{
  "num_hidden_layers": 16,
  "hidden_size": 192,
  "num_attention_heads": 3,
  "num_key_value_heads": 3,
  "head_dim": 64,
  "intermediate_size": 512,
  "vocab_size": 2048,
  "hidden_act": "bilinear",
  "norm": "rmsnorm",
  "norm_place": "pre",
  "norm_eps": 1e-06,
  "positions": "alibi",
  "qk_norm": true,
  "attn_scale": 0.125,
  "bias": "none",
  "tie_word_embeddings": false,
  "parallel_block": false,
  "extras": ["some layers without attention", "local attention windows", "shifted keys", "gated attention", "exclusive self-attention", "value embeddings"],
  "init": "uniform",
  "init_std_qkv": 0.0258,
  "init_std_o": 0.0258,
  "init_std_up": 0.0258,
  "init_std_down": 0.0,
  "optimizer": "adam_variant",
  "learning_rate": 0.00247,
  "beta1": 0.9,
  "weight_decay": 0.13,
  "lr_head": 0.0142,
  "warmup_steps": 429,
  "schedule": "wsd",
  "decay_fraction": 0.701,
  "decay_shape": "linear",
  "final_lr_fraction": 0.1,
  "batch_tokens": 65536,
  "max_seq_len": 4096,
  "doc_mask": true,
  "train_tokens": 278400000,
  "max_steps": 4249,
  "dataset": "wikipedia_en"
}
Each number is 128 + 32 x the weight over its row's rms, rounded and kept within 0 to 255. Layers, rows and columns count from 0. Numbers have three digits each. The size before them is the row's rms in percent of the matrix's.

# layer 3 attention value, 192x192, rms 0.066, rows 123-165, columns 0-63
081:140112127138140076071147077075195181108119092067138159118142127151105123113166125055117112135125140100181074152085124164110155080152133104145177190142096124106137151187144179112107107114166149
083:157140152126116149156107157131132118165145180156189100102080190146091131112110149144199104133163150160096165174136161120141120095105109076184128094089146088192119090175159101119164133159130125
094:122126169127188179145117101120107133094091165133150123085082091161102132165167200110154087118130123082105091153100105196127127103137200154134097089151155065120092139169146083088098081084094124
075:053138148143089147175107210182092077125166192156146092139119107151105117084139202115147159113124128144153134156176141048110152172119111177071106155169194125064171124106137125086123148146123156
083:094133135102134104172091153145124130188152143155115098131176125155129089131164129140143085152155154122153141138101108171152116145137099125127129050164104093087125147162117104154121092196153103
088:143118079108123083116114106138132138073160103122114123153103130141117144082121121183191194109190160098127126124105127151052122114134161147124091083150148168124131115135120112114108131127148119
065:169200109113179099180157097157105149128167197095133112119120118165164173148113074127135097066149116050194097095134134134132106136182158144150088070143116172181104090111097152147168167114110127
065:092105114098144179144104160136127101178077144169152125172084092126040113140139119133105135158111148139172183074136101128084139145094104098121102107129181117152158159123122152082141110163243118
092:096098088137115146144124142105200118089116087121101135095118146129168113087151087139068100134106083150090137134109161113165134153156138137166114112104104101184049083131158132219117136076120139
103:144134215178179071105121108126127125115175114161087133155127089100143168135132094143053120140142142130151126117092120138125116099130177090150143112132140217113122147104143076147108062173116144
074:096120039114141167173116170132147087066107107136155101120081066100112122136124138139131183143154134137041147143133160103100098167129100180149083104121131115141137132131094101071081119127184102
079:115172162115112126121087115148126145147109124084108115114175126116176152132107189098118153135139134131134116127117081131149201148151086119139138123101089069115089106132138129078140158127081121
083:133138106113108150129153135140161148158177047134092094098109233135130122080119126185163121100120098168139140068157153106099140148135146131134137151134109077111065107165149173139139141109174117
086:083114136099086120098100096102111147090154176127160138105123106106146128175182147047141098129102099195127142164154132108144145107083120130105154135142122138138139129118161069169143106072058154
064:169219194083152095112164053106102166132152111102121154163147132102185202156126104088122073021160086078152112103131137210196111141123160116139147069128098183143102090107133111171153157097105121
079:175128111112157108155150165148151113164115208127124149144122158166064092153138136130169141127150128076160078182180155133093141150142181149165124139166156082146160105130116160154161079167092128
067:141189097113106131172134109133089146120168147093132107150128087145146146153126108057162076093183086132195123081101123159164137186138150152146158107142113165166096095119080116144146125109087103
065:049125041116104128103082134148162107126134165141116120131081074161103085108175153110100179188148166150136137130107158125094126087130077111141100186139143177107218149132098093087078118201121161
062:125124158134155070124091121130123100175101172154130156191082154124063125138134144061150113109106137138173099069157076120107157151122121072156179097150156089152158193140091086157144076133140096
066:137181160091111043095171115124099153123120162101124128151187091143201178180140107134149140035127086093202109131144163134098115095199166140149096116126149120145127097134127165100107155121125110
076:146139185169135095103192084130089147108168081152072143102137162094164174188158081160165151064078126154159144116151112162150113169135120080153114114103110143058116119117173138159109096072148108
085:127122167149113071125138128119152128072151191116125132078125108126143124152105155128143142156132073131111130165124155144169111139093139158169131151066104105113104136103175121119168146113038168
085:109136173122170148133148117114130154091118096152142127112131135164174118151117151207178126128111109110150113139171136097076118094128146146159108110118209118138147153124139157057133108119163120
072:124160201170113126091124126100122146114127100130095135103160163153115135145107139091124112156117100185174091154125161131148111117162129136117173154144131078070079144153156127198107122117054163
079:073098056073090166079078110125168145172122121141115134107110175149128123072115154126129185140106171152144134173132130147087145066137055176086144170112107068148153121120157131108100164136134126
075:194005179189118177117129192196115082127099072092096111135107133113096057137142146151195134145125126138083187174120136118111149137137127137096167135100114174108168085140171096121097110138124132
066:056060077132106197145072174120095097106085136157133124094124111143075102123156203124104174197071144157069173101174112113076103115141051157093142151132156054095130128134136157072091152162190104
068:164170213157132095112161110101153154118169126066095137096151170085172137143133118105120067053149096085117091177105124179210130148145178135160161135151070134094065077142109071172158111118066142
081:074105120093131194142143143136098142144067130142141129078104160161126121130167157085084122155070157139137112176188105139118137116150087161071150114138135042146145129164130128112112173062098127
073:109112074134060154090099141117196098139131138121156144124104122109108086081136155091122179131182092154121145168119142107111121184157113183103108174160064059086112105168091117167101097159111093
086:120138091125168156171084110127161126124097116132139117155104080121158118112152066137129095082103063102149153100128164115130132122147113167174080091117126172118095136125116188195121135143179079
085:155077114138100119142181141138153114114171110078103132128074073146120089106151098171188126116193148075103128157091133144097125133137184118165123131125147178142160092140105117114092100163163103
074:110105111184166109145142146138175122103135097151127145129069126135085142131132167154120160173087199070108130159149140157134121076114128166174095090121114073130137129164119123102108102207130139
062:165170180104139090132239108131098172155150117109154172106217152116142192161079089122120071017143127062130102111121156186125141146150171123187119064110104097161063111156137183140188150119103135
070:121111126167119123157141166120140100125081090142135124127139048131139116184128130206122111146121154080045143104087126104124143158143161113194076109142168104111154117147094146097094136134201122
066:054087113149147160156125128113164104106094116160138099127088074144094061126176117147091140209105150172078158109128114078052145091162069123119097148142168100155144164156113132128079111128195150
078:178084158127120153104211123136125150171090127094123156067152134134161110109135132182149102164113132098126103210141106089131171131095181085128128146121128100149129120128180148071190128085135178
091:158127132179116180136083158107192113178180138162135125127141114112139094121104103119117143121150116146129124172088155096176092162103155113142116182146137088061091142169147124167152066156081161
081:177116096124133143103133106119132138162110082119120134179082160117176129080172127127120083117097129131077136129150108151098196090143138144151182073093094199151150121091150091159135183094114140
075:153047120178099138135092176192116067142085093096161110141103169093099082076146106147121111136112128156104207138133129107120146161110111153134118121086063113100149124112113101146077139128154079
074:188156180154165125150154120127135124119149072122150134094126133095122121156097116144165126076059137120096154107115116141119136183112191146164116052129097070107054108127141186198158115116097113
070:101174157103147112178132157130138114144093177140095120135136155131109110142116143120062125118101110069110151087181137119099149146176143150152125114148115108099133069151076194104120179160171085
069:115044108147100141065137109125145137126110103107112148089118186140138083065160165154139114163151161178074145170148128106108155082138127120074154185124128128144175160103186099104105138126134146
# layer 3 attention output (transposed), 192x192, rms 0.0675, rows 123-165, columns 0-63
094:151191131066151154096164129155110208143122182182051194164181133098142152097140122218094125090131107152150077147164179064044162138124128122158129129120130108141167099131153128130206184113085099
097:135162122135079120230104106073138142177154089109167080187103166118126145161149101103118147112090164068100094138124028121184146115134175140105125138129113173131111105094103114209080146134206136
097:109111153126095110118139154078174127131132078164105156116092171102145149135080077140116144129074088095124123195110096068146112164099165120140154153201178119124170094119104171193137102108090169
085:036011077191112163159087153090123071075107056132147097096116079182094073147139129060096139184097107126119133094127068127115107119130079108136104134090167042113127210097135152143094090122180145
095:139086128139123130175110119064144084118058118146117114120092126111149069097093117121135169141179159072131078142107155094116104116156137189129104111106112135178095073092172163110146161104138113
097:122203111153141096125148125132089138113144112123074150132120084142111219133142111138167141118131148085189074133136180146070113100158143151100143100121170135123161124148128083104116158183151171
088:227230107111117093116165053096137169146130112069129148138076134101189197109142104144150098091150095073103054097110139161131130129119136191149144089108093191117105025145124103151187126113120110
071:107071165155127098095084131190085068091117167135109065117189118111095092112133180129140152178118158172110166163133133108044134094148072101080103167153131121156172196171115143113096138135137069
109:128142115168126112077109121179156075161141163116094089152163152103206087115126110173069142104152051186067174157098117119141161135107181161128153145145118151087116079125091170164129161099076110
106:154133095110168099132141128139133079157163123171171159130151103158105128108147064137134136085152117103148201143064147128121134097120109150151072167140092147111116168179156140132111063170074128
097:105108127191020099092073110105151125121079109101132067153134148163118090122145090093161178096131139159139092136156137125120132099158163117168165094133146172131139106128128154121124137137102101
087:171185145086112146143140108123108154147092086082155164150111143172166125085098141145169089150099168083120045092167157165188155151108152103129143100071099157139104089069142088113162167109141160
089:176192161129197088106141095153064121131128154110099224068148127132107143153130173115132091153109113082081093098136153168091145117141160115099167154137088107103134114073138106151149188063116141
095:064056127188136200109145163116130175086164137151143148126157142089125077173136132123094110110138096186151204144125110092137138151092131162140133163120128068113110220121134193101125124102102128
077:186255133080186103145175061087138214152122158080156212128081142121174194144148102143150099113125099070119066122095172160161145150133147170146141084135069127107128105122123069173140109125104103
096:144105035135119127170153135080143082081142077089144091127060116074167184144136097120090155134123069083135142109117116119122100149119171121139072092043156162138130085151156173113159099133226144
083:166203108127104100137116080064182204140132131089158204168084173125217186118119109124154095142151104092108051111109136187173102133113133170184164067116077195138128050100136099168161146096131103
075:078071121129087149090121146088168102149154153128058117150183118147063089115144137093103152136120138151156129114160090143111163093169090104117117172097109138133163173161179094174086130177163100
077:138123125116102137150098150115136095117098102167207133132132106126068145138111148056155152209120169104161129114127135117094126126116095070100098133154135138143182224096143107078073104174168082
069:182211090057160158127228098045127234142101145130111180132081112124144188132180110149140128122139116094112096117093157172129081145099139184189073089065075117109088076150127158138180125118088144
083:183218171121156102108178108165062137133126148125126229066150126144136139185122140125164145135093147115076103177134154152114139122080103105100124141124082077083119175078140102151120158134069144
099:079076041149088169152124151105192123125138085105155082117110105129152087151108069146119106107145115195185220138116104079126095151105145161168132147084152126133066112150136188102126091100116160
088:128126133121162154119158169097108196083086092173168103130128101165064130132115119185177112126147166124119108120132146141116088135135169149182085129113203147153150135103156193046169134170138160
092:137139153100181120142149158119121143140151093166137187086112143118155138160118112198139132144121125093122176137076133140189116138114145115125055125083090095127045107148134144162140125069128141
095:088117177118138205113143156149099130159103167109086083146164132110098099150142223134129119178113135128138103091158082171154176153128111060059156149058158106116113185058090091148113177069128168
074:050018150167088139125059210214058023125175140134124075147154113143096094142111145097082126186118177170192164161152087094085160114127103102115156157123197096143174175110117154071126126126145155
087:043020144158078155093086187149125064104113135139130077124171154150081053102117154096109178157133170202162163142183073100115137103150112101085138143126170082134149174161099129103093159116158136
080:175228099089116150185151098111152170149149120095169201105087122126207186173099068155107080126153090100122108085096146128166103180120152156166136082107088149115103047116130122173116138121097137
083:111099158124147162099113148120121097127104144144151096130104182077128078170141207156094176156105123148085174128172085151123160132089143093106131103076138082125146151057071189133171163073107132
085:055107152167045154124070155119135127095116141072116094141147126151130081159097121065129156115148136175135126103149143138154118147127128103119151115094127116106116123116119135142113164118189135
104:169198152160142074070122071129114127130086187098084149145141111111140161145155164126128169102100061157062121131124128172070125112115126169148136099140085152122171087135129118135166094110136063
079:094111098165102147152098155186120086087154107144133091172135082150130186100103116092138113155135146123182102139164114101071150113146140123150172124110238180133150100113155134048122150192173174
083:096128090115064113098114153095129065111103091152152074078105112121077088130114114153141228129113165115124135151155084156130125136107097050126069098131177162135125110090134097131111116150158159
080:233232111068207098136189081082140177138117131100152151109058137107195178123141093159155105098140085063102075101123143120167116165108152132155087106125117137129114058124121115170164127098132132
090:151124156160081090076115096096171116067096114162128110122144122173122103111130096081118182094127148152095121165135133147108116087190135121195182105185155250131165124145112122120130128204152093
078:097046177181121117042056174175112078107120145201095032140141127142076068098127166157117166144129137197159228161153112140096143077131130095116106155173144138131124190140129158073116144161113117
094:104088067083158141212174178164102136126145114151107111128136131101170153108115103185078099092105097122151126150177111101112133161111153124132125184127209086171106101099143176098152134151145160
104:108119149147105084106112111071179130109148098122152142070117147110093069173124090109120133101113097147116156098113146122151121168065103103173112178129059161125068163126130122195081081101132116
083:132130165136212162160141157194038091157142157146146141153184085122135108154128203108063110145111099108118127160126100122148207122119110119103208115189172081118164206100089087120162108109101121
074:084058165183069127114050168211078022129112132113111057153181104160120109115079156079105153159095158178127152136172095109094144117130072092048179158163163106143133147118128141096109158147142132
082:168194160156148014120136097140088110107113147092163142056108113107204155162116125180136113121135123099074144173161127132179111122088139109134133080133095113122077084130119118143172129083104140
095:207206090150119090073118054117104074133086132055124119134114137119170144118167160157115146129122114132029094117108103174149112126143149149132085077118089143131142083172091115182138168110112084
098:057064144146151211172109219204079097100144145188105057129176112139081078130109138133101116137156135152179153133163094073105151129139103116111174184124202089128143170114132163049109141142125166
# layer 3 attention query, 192x192, rms 0.0794, rows 128-191, columns 0-63
069:166159133130235122152197121119135125169154160173068199156176130147120125147124115141124080151139197117149081102115120144088138145135099139144154067103102135059170101089125177098133155066086132
076:049216156122139134133104161057131188141143148183076158128185086148168155128113119121137150136137149162123082073148115149122119129109111101163109166147158078093152201103125176137106127164122154
062:117125131142028139132102121110105113071105144096160093134126109129149126107101134096114136124126097138124153167164095119141138102147119077150132174101155070153155165133175113090087167145146152
064:121165211132144115141115126135074117102148153186087156154168116134132157108108164111080141134086161127122120117178063156087146113178138050092141153156145089092153137136113157103099203165130136
072:176146136097201099079117090147077139140119118076073148165138136129165138136152161167138129161121157084078070139142146123147115160115108162112150113174087172085079116104115092147117138067034123
082:121164077083146147058133133117109152152150104116115168112162142149121103073165118173113110169139109080093104156092105105161133154128090151133135128176104090168119110175101109122068138110114192
064:120118060080103124072076118110151152162126088117180130120104152109143086130155098154159087132160120100132119128134228113116111094138154186114088157120099115168134104138123107162135042084107092
078:214155133112255183171233115130159109127174150150141109131146163117151123181100111145145077121103136118128107105100148140159093170092141165172146030151150192067107125098154164154191144086098134
063:108139132133096136143150136166126069149145213155079106116156113170097127105104145093057153101120159149171133121152051116099142155105138076103165143151161120098175138138101171116112175141145166
060:089140145168083148192125138130160129101150099156119073105174124135150145177085140082114129121121136161156143084180077152118187130066135122185161119114162102129130165137163156153188117154152183
075:211066123137178106162239127199151022140129104160113117139134172099140129171139102105141097097160099091160151180060129099151088126113151082156147112108095168074123123156126183115142115085186087
064:058115160146057168145121151179111057125164132153093127133157155152109118117104128085104170106128121135149169162129089143094114104157176017134129186103128102130180157176143165103108135153158132
072:202109174142176121148197117187077120117122125111066138103138139068163156123154135135109122147123130093122083162155169143150099168178141117088137070118097210137113101106079078111093149117123132
084:125176139128170145173242155084112151139157189190109127128177112180145162171075124137129153160136146100133091098112101138132125151115101133170125106120156083074112149149130176153117148080121169
088:143111167143080079066023114139125148119050116111082173160114102091098099089188159128127157130089157139134098104179142106074155089171120142082126167174094103147145107119113106096130129153111077
063:087145164167129135145184136158128091171150160168055139149187142130152156154115142124109148120131132152151135151148032161107161143122136089151151117134159121113149134123115166115139170145155182
064:108126101136167158127099144105119182135101076129190144137061138077142115116143136155207118141143104128077116127094198120150110122125109221127081087118088166169111123112123097127119076111110093
088:143068164148066112119023121186134091102109109089143138124068085082094095081183162122122108082116103130133147144185120133122143126180159165073125129143088191170132098122144100117147133174144058
061:078093123106096080104138101211100070115121126101085115143166107113115123093157148118056125098155115113134164137105124135116130087139183039114166151123157180121138114155155132091120213177178151
068:110114154171090115135180153171106063118137211165081121118177107179091124115088128076064166115098147136145148126157070115093138152140151039142165154125175099109173161140122168124138135168127152
062:080124160122089127152137122094132107124121137173120137130177094177134107134062161106084171166137195112164133106139072155126169122146119076172113129096143106105172166181125169133127154132132174
059:064111121125061122079084100141145121134112117126014108143141110132120102137149128097073183156128166115128161119176092145088159119126127115147170188116155108128134117196123126100125113156136150
079:140092159124063098097099138115096140109097115039153153138083142142172120162116160148135121159192150064145121198160178141150119061174124076110135114129064142178129100118153059152127126137128110
075:144083134155044139184033127126131132123133139107175104125087116139118107135122179090109120131133189177118135124198092131096126119170139165128125144112099144140143108149143054114135114165166078
072:184090051070186154174237100146125095123172140135184066091113159118145122096136152130140104089158081107142194152094158143203093156076131161181141086101154194127103124118156127137111176070139134
076:125196105119157136061171131082198163133111162158088149117189158114123142177161085108152119151116110095134075071099169112120104164077144200145106134145142074091123140115126171154178135092112143
075:107130129144057120144146145091143141163147120145120115132132112168169149170080123106129151193199182154136130088160103117104159121098115069169134121108116068156138157159156087180126111111116136
085:124068099091107126133140095175124072144123089064096127133104164147135066122138161132095105108180122090121159178128150133154127059168177118143159120134112179147171113161139119106148134124187124
070:158170155120109105082119114083090199138124129113114202095154118106178144103156124176124066123075154102068064127121172132143128093164130161115121127132090150185135117124134095149156089136093127
075:145065094123076117142078114085223119116096128139196127143078158114088067135126101100145174095114135150188164117159110130106113151159155148132094108099119125162110119109125142144187056106186065
090:096108129108032097060014100100128163126057085088119148138137103136109092107169151106146186127137126148142138123137158107112165080144110137085107206157110111175133117155120080111117080140114094
079:129130072092107092053063098142083136144096111105108149117174146186132161113158129121090179159158179131099105158125165105155131115068105100064076190184135124178093109167110072116098102126083125
067:138036090179072144161170146146201072163124143137076092132126152156062094119153135054066174101130124172174156132115043091117169196092168108103142132121133111134130122131127148120121164103154177
071:094186093130165146148125105082078186094130083145154101137131137163154180160065116165172099160110148159113085116114161130146111121049084153166126078109157133109143141122102109123097195099071199
069:181120098103225124150158132129143111130112111153177099125068138115163143139145121155182087112165056120100143122077213161185084149104164199161090050084111169131107128093130151164156080094129138
074:122128135110094111065091074124141156127078121074162145124093152151126119151121114158113067169128133145132084123132177136164154109145128139092134103125112148156090086117123094172102138087067087
080:047199145116088109100091158050164206143130151166109133138189098155149146115090124136145134166090159155142088087145128107075144116161074118128088188131156039115123206139157194147098092158158144
074:059069111139015102117134106160084099103111097081092117113133118164115120102121136088114181127173130119129172159130118147131169099154126039079140203137100122158143143188127091122109110164140105
079:237123126135189134131205087170141076117130155086160131152116165109101139176175152135117128119154098097110111131086127144184121165140189108098144073127084165087102070149105102146135105110087090
077:136198196120201129135083137074167199112107156216101121120134131088088105114139103163136123159078126163128108099168124140103102125116074128069127104157111114110087112064121165121142153119110121
080:052195178106111079061041162061130252161095154189072172123156118139166147133134097117143159177122160147140089133129131094089116116099069106134084156181129061126113179069092127167100130113123145
067:147130165157118114126191114158148088115108206150041109149168141118097137148148106076061167129069124154115119125163053121087140182096151125096167144190132129108128148114120186103148182134151154
080:145090094151186149183193106134138078122178103110127129114148101159110140165131161110078126141210122121138164119044081142193157166073175119124149109118113132086120096137168123110120100118111133
073:031123131138055118107030210071226163134139132151110109147142143153121114107117102120140202156121153130161117108120098099082126122128117160145129160130138028145146209143114144119130127139137139
085:128220172099212091116134127084097183137109159161133129100147121108191168138133129164154119117073112117134061110139184141124062112110079168156106137129156124095127158075108166108134118109141140
075:147153107119216118163240152144161104092143137207117093112114132118130142179128108116112145116131073132149183152049101151167084113090105101108084108111171109082118134130122181146128134141137178
066:140116107115167134151131130143056125097155108119175125099073143109140145160127125150145058080156108104105114146128159138173086124127140120174086096116109170151087119067129115129128151113154112
069:205147104153229175129218083119177135153129181121096176128183123121110103124129089106113095100101149123149069075116116150117135194099157180199165092135115123099127087117133166136152112102096136
088:125101172108020097086069130101152144168086154061104191143122126131135082108118135116125130163121223130123085119202145131068164107222100170152143119116074109170113097138128086136139143161108058
084:168069179171074096115095111150098125138078128084096171152098104082120096113159156146097117114138163136123098143164128133090145111209163123096178149132066174184134109123116043107135148184137036
061:151108090156156113170148138148102100173152142077155156137103181126117095120152117105122037108139133109132133167110185117160084119126143165139142117094079163214184111099088086129179139108145063
067:198116081110198117172171071121113096142142105124166126110100172091136123138153142164118090145123099102101112159106178144195102117100131189076144090127106218136088073102146128121135157062099116
067:164103087125165114114170073155129111108097112075153130127091160103134135153174157174150142122176101111097163161068154129170123152165147145116118085093071173097145057124086095149122095085100104
081:097088158169032105106087124134149143126125123126069156161180104130099090121139135083069153156110188159161109123234084106061153092159109056064141179161112058155153132143141089125098131205118119
064:140129146156054142178168139168132070124158157159098102108145141174091134123062137097080169143114169136160127119172071103126160151130114087153163116122152106111156136154128159142147136176121152
060:189172119090213125155136099104070176147114126124136168093090132082178141125130169167174058161151154129078079116129168145154113134136118226090121056153096180154093116081128090134127124083074083
067:199201163101210091053134080117151163126072147110110158123159141139134188142193142130147127108127114106103039115077199140152090142104148228136100069162117167089118124111090133126160105081106128
081:255092126151123116143151068143118075124120139096145118122112149103111158151121120098131194139180088095115105133118140149160138174164123105112103132136080161160102051131099129131162117086131092
064:207147089093180133142122111153086164117126082074184147103089142127159147124141124163134078111130131095091111142111189123189122105110125168109117066133118189148116093126112064121116109122097138
071:116109121111156178139189098128135095184149081084099133156136118190096120181093130118107105185142134130116130138090074096163158193112125133177173066151104127085111125128137128147102164025105168
068:070133088107192119132102147078166177184132116177153158125139131114122089103149098144170088102131156123107124151114178163121095090125153151146062099127135150192138112121114154131183093160173068
073:153141144148225197153196143177126114164183130128107129141160145087125086105130130155120054078091131099101131153092154129106067138156186127110180065116128188122104136103138162124162157058122149
069:167178173125168125154067126102112224119083180127155172157139123109146137095159110182173113130046171120112037117137167146074085128149098166130079101147108110146083119067097135125165143147108083
075:132161153155188151182214113081154127118162187223126122121123105119148120139119138161106094152115126144125155101111063161085101171118126175138119106063151107112103156069147156161125108096143135
# layer 3 attention key, 192x192, rms 0.0733, rows 128-191, columns 0-63
083:145111144114143121136084209161162035108163174112141087136074115099158130119090108116110122143132128101122176139106111136142096117122062169117116121096119109169119117125093144137127105132144146
072:084152132147149130213039199106140107172142203191134109142098153101112124169145094141132144150099137100137114109159092119147109173097084128159093109107132084130080131154108148137193104108156118
063:141153181223139111159152114129093137178154099128133183150194158162139124120183118128140121134096120147111101146119160107150093172117192159207153051125162107113128140209109147162148140110119088
071:121191134130166129221106162125206089133127184144158135093102166101158146184115100130173118142112116110153113141140090105179114142115123191135097069104129116120072112119145133147209112124104135
074:106096075114127167155131147161160123108113150089128100126093088115121104179068166110125150091176157068129144131084124126097126098106107144147114142097127149149106107090145135066117109165117116
076:051081088106197204118092183150119153114134157110139108115061094134087109144105110165154140119129166160106185113101159131098117162132124139136051107116091183141139071149129138076143106139141137
080:152081139021086145037127062115130196115137116096136139172128103126091075142134131070178136132159126129156135130122165124094149133120141097090138164127117124100177127180129096098093102135165100
080:138143078156101094145062141175119023177144126159137098115119116101118139072130162126096185163122127151177170158133077108124109126117080087063139133137098094136152192116081127135098125147177114
074:055197150136144105168148185191098085137188172165125104111110121138192127157141112135166121113137134090159118097131145113138107113102166131153074094124162124085075104062128172116166147136132104
062:039168131153169054138122156119123122153147141153052112132148149117153152112170102162131155148098175160140087081145072107132098155161129109114143137123148073105103186153081157185128132131169130
073:158087175108086123111172121157093070120099097098154141139128165170153141087117134127112064101163115116138133142122118132123165118164150161111145140102137156088150103083155122178099149096137124
076:107131161097158172140115191127160090051146115139135129116110181170141139146123099157180073130139059103158117137125153144161149117143145216169129054127157122112061110092158135196163162110138156
081:125068119134110219237143130130109100133127135146161135112079164123088101177125171138194071074122156155076193121099109142139120133123076160177129124102104177133159131152119089112129109118174127
082:038154084155176138201060221166166081164162181195117114140100126101147115131148093135129174156130137117120142079152100110099107174113065148106087069129118081157108144160063152130139092124185140
075:234143164135113136079186057068202184124084150049152132115157100156109192198075131115132091094115131080136061137144135123160150105126163130154125123107128163117113089112172124118154103133060117
071:032169104162144111196141241166147092191143186182118101117099175114165135143115114144121126144145129142141114115112061110146127149094114160153069090118166079136114131114134160190176171098163133
076:217051096137078102098105034075131180129097079103145147170143116134088120104129151114110139150125154145119135160109116144121147094155112130142189158103109104120195167180106075089109077145102122
074:235099186120083106076215033101119166124095092054124150127142113135129155152095133115128076069118108131132090145132149158153169099155173139132146150148135182110125113104183134120097155121067120
063:101123178150085150130174141136134124108146078102178156092139108122130104125088098045159109115150093127111112173101147113192153161091192124163100076152136150096071083086177141147111168131147168
078:080184119119161135128200179166118051138175202146112152079137140159150127133157099139113115081131087133141103089104127128174102167136150168129129086144171133121103146117104169164178152093172128
077:087166140127178125162053185150143092157132166152120147144134165127152156170126079159134138122100109124122107105102118104146078147138095149173084076098138120122057162150119143177184091094175144
073:088159147074139098091134148150179161098115154112121114140126114146123119202129091128132146120139163092112127150082132098107100090116187087153094064143160108106064087133144111160152151135113099
074:160137167083098156070204052072121203109117093116121167160166184148149110129122076097157130073131095141147082173144128117154170098146134136177164153163123112140170141157160110116109124068141148
062:237127151119089099057145000130129150083131143086139125161166143133131114184148116095092165090141091145158060131144145120175113131134178143112149074128128144090101134175108106133094119153114066
070:084086114146095111141141147152051110165177072143120100118125110149126114045148129156147138180190131186120195160110137148116134165184155085074140122168127139108146114106102115106084188144173165
076:128140109087144130118128208130156135175106157180106099159172074125075144088107127098128186168116199108125081109123087101050132070104082106032094170164147084151154121147105196081154107116104092
077:050167128106167125133099114140189155094152150151090125162137168131146136109157083127116136139150150164150111077146104124102108119196085151154155073141125101152082146187108164147142108078153122
072:107094142125093140081163075127111136107094089046176163094101175148151135128112158120164109094117080167125163170046150132185131145121181119155167080114102163109123099102191097183107171106159165
065:127116120087085181123139148113161162193109123156087108093122115075057148142120118105166099132116125164135115142093096073124110106115131108089158149088090104189160112194123107114141111146090103
068:226132137095065062041150059126116154112106111087128127141138118157133138095143171126102132112093111124189103118157123163101174103131145102058147169122114167085128110104159091130134145136107074
082:167126174093101162044147063063149221076052113057128123152181105166110108148103158108138121098124146106147087121142147135114186080126179159186175133139124134137110119147181124097139126106076149
084:109081074063156215127108096099159162063076132102150102134094119119115083124097118125153089084193150098111135111117168137104159115146130166145098091122122196124075088141152174071114125111112128
077:134133161151153093065156118154072109096110099094103115124144117224148148120113128136108095115139106136174122133148169132079155112201125153111152180144176173111090072061146131087138179135137147
062:072126131137159114231040137146126088136153138182092112115143143092142115121145089154143169164112170118075181129157127117110101150089052102112090110128124087166115170141113081155125114160153142
074:087041106167097110114115135152100115155128098159129137137096095142107080037172147130125137137141152168117162143120078133059123132153126102075159173108125095083212160103140105143069151126156113
078:155096136091145103115124109174076150110141155082146122138125082113098142149125071124094157127126131129157172127159168151105106144196143112100090140129072175173120102168091088068084124190122063
077:084153157117178121139081173133173163129125159172086118157140119110098135177153091113107142151104142085160070070171121112115109130118086160108127119156140116136088139196099163112183103130105128
072:134120166086115147095166103095131165077096087087153175124173156189161131126124105121139087137190115131069093132078193148136141131162197179201132110130132140128092108155131098118126153087111154
074:132118077059090134029172124147145136142120152132127114145147119150128104080083160103101181115180162128149114142125127125106148084148094130091132152118104083127167157087177182075085122129165115
078:153158123204123106213018158150145072142101136106152122144112107096095201154108150116104141152063167084167125084164125112141141107116109179131114122120119106130095142121108143110157081197107110
070:107148150151133105176038134076164135138111162122124102097098120099100175164128126132114136142101160084126122080186128096127148140084069163134118123129110107156114152201105119136184066134098119
078:113188112150112115109133152144157131142132174116111102089154082138127143139085118089125119129120152120167090094145098103122154107103152136130093120159198127117113109038135166124186174132090115
079:097081032145168159087102139154157079102108125090153113078134115155133112034109114130093167141144098202099173142100171151084131152173133158099116068143121121144097108161158154127119082145182152
094:104201153112110068033173104113140173113116150119097114148186115176118150120122095149107163147123131136154059103145102104078139137148138119112140149141121105122150125121147160138167130142095121
070:067165128138126120235056185115146124183120161224115115124078135097088110106155159154138138149061150082136126112157106101101099160061110116109138137138126100164144186146096113158173106153141132
065:092108119166129099228094228170082045138152149178156138142097143121119136076186134163104122203105130105120155105152118143126131143128108128115094151156111076109120115096122130150138115087155170
080:130077117182126108191112083165085083171121098115127174089127133106103121092150151161088123139115077148077164143084130133139067191110109135115149128124110174105165141159085092165094146140145106
076:140158098173091138074125194168175072164154160120141124144130095108098109069089100151108188113102133145135145156152101093095131148152106102101111140119136131172116107115133146132164085169156125
065:196164157107108155010167033111193185111103140052132148140160131128137163178097095130131166063128112136152076113136119141170121111159145126150143147081133178182091121169130102119152092154094110
070:253133184127082142082175032074157170113099119052146152134135139147131161169093122100107119084127107145150092159157146127163153119159183148156179101125115165157117090127181093134110178104045111
072:138092105094104138078145072110152145099104125138141153122046179117158134083146128146144087126111079197168181157089142172148157160122151129101166129129115169134175124093146075149096187102175180
092:155062107126138135178105088166070113121142135108161120131070107101103103127135156114165090085145134131155206126110159162151105150135154070072121114139103190161165140110094046123075149165150104
078:113058100092119144078179113133159156103122110077164134109125107160139096099094170091142126148171157137116190181113134151123144123154102081109131134133112116151156120133160082074086156138134124
076:211152154111146114075185094114168182095082203056131110143158139125141180212101107104122117130160124086144067113125169110184128101151158172174109098136142173146083095172150145103162072098071115
073:085213137135149108152110171190118066135192169155089135091124134156180122149148092167125153101117103135109134101104099098129096159121110123152106079121135111117100127151091173152182118120161122
081:149074101166113123176081079132152101165156157097146126126082131069091139123118143098147135132127142139119170154127111154130081144128130141088141084101070117134159134159096096082110124128112111
075:120109084121098149139138138104162148199093172135107104106169083114101110099100194115100182143115211109114125140115119078089148121068056080057111161141132090154160116134136119088115124118101114
075:130140141075085137027123042081123224065081146116114129125158138146183105129114109084142115071121123156153098116139106104100195117154118151119139158173095134119169092065155124086085182092114094
084:146068081147117179159151125140112125177131087130154122111118094085106083121129154167120139144171153146074212167080141144110076177125116084115085160103083180121168133142111085092090114175122113
072:116125100130165132080122126171143069065127092089125080105116105162179123122065084113091139106163113121144211128146147170083133126195058136122129129139149159143085129074148122161114108145179162
069:149102115117105130169046146105137121130116156147162111157048133066107128158155134153162087143073111149124144101110079183157130112076110089091085128128095170159155099116121103176133125109118156
072:125101116134089169160143173161114054144155091143138089128089129141100143110070141110172117127131113125171152169112095124141152113088129129095154147124109158142150150101129112134146148176140145
072:173135074119159177171070092091188123157075181135132131107123138048072145123114144139114135085072145120119103079180143150161149123047091135103123144093100161136151133142125125105148075153097105
073:108148111173148093187038177182134086178183150141075131143082129122112163121142129104117161184051131119176091116171079127097065108145111136104160118125145071142134150171084147125150129137152130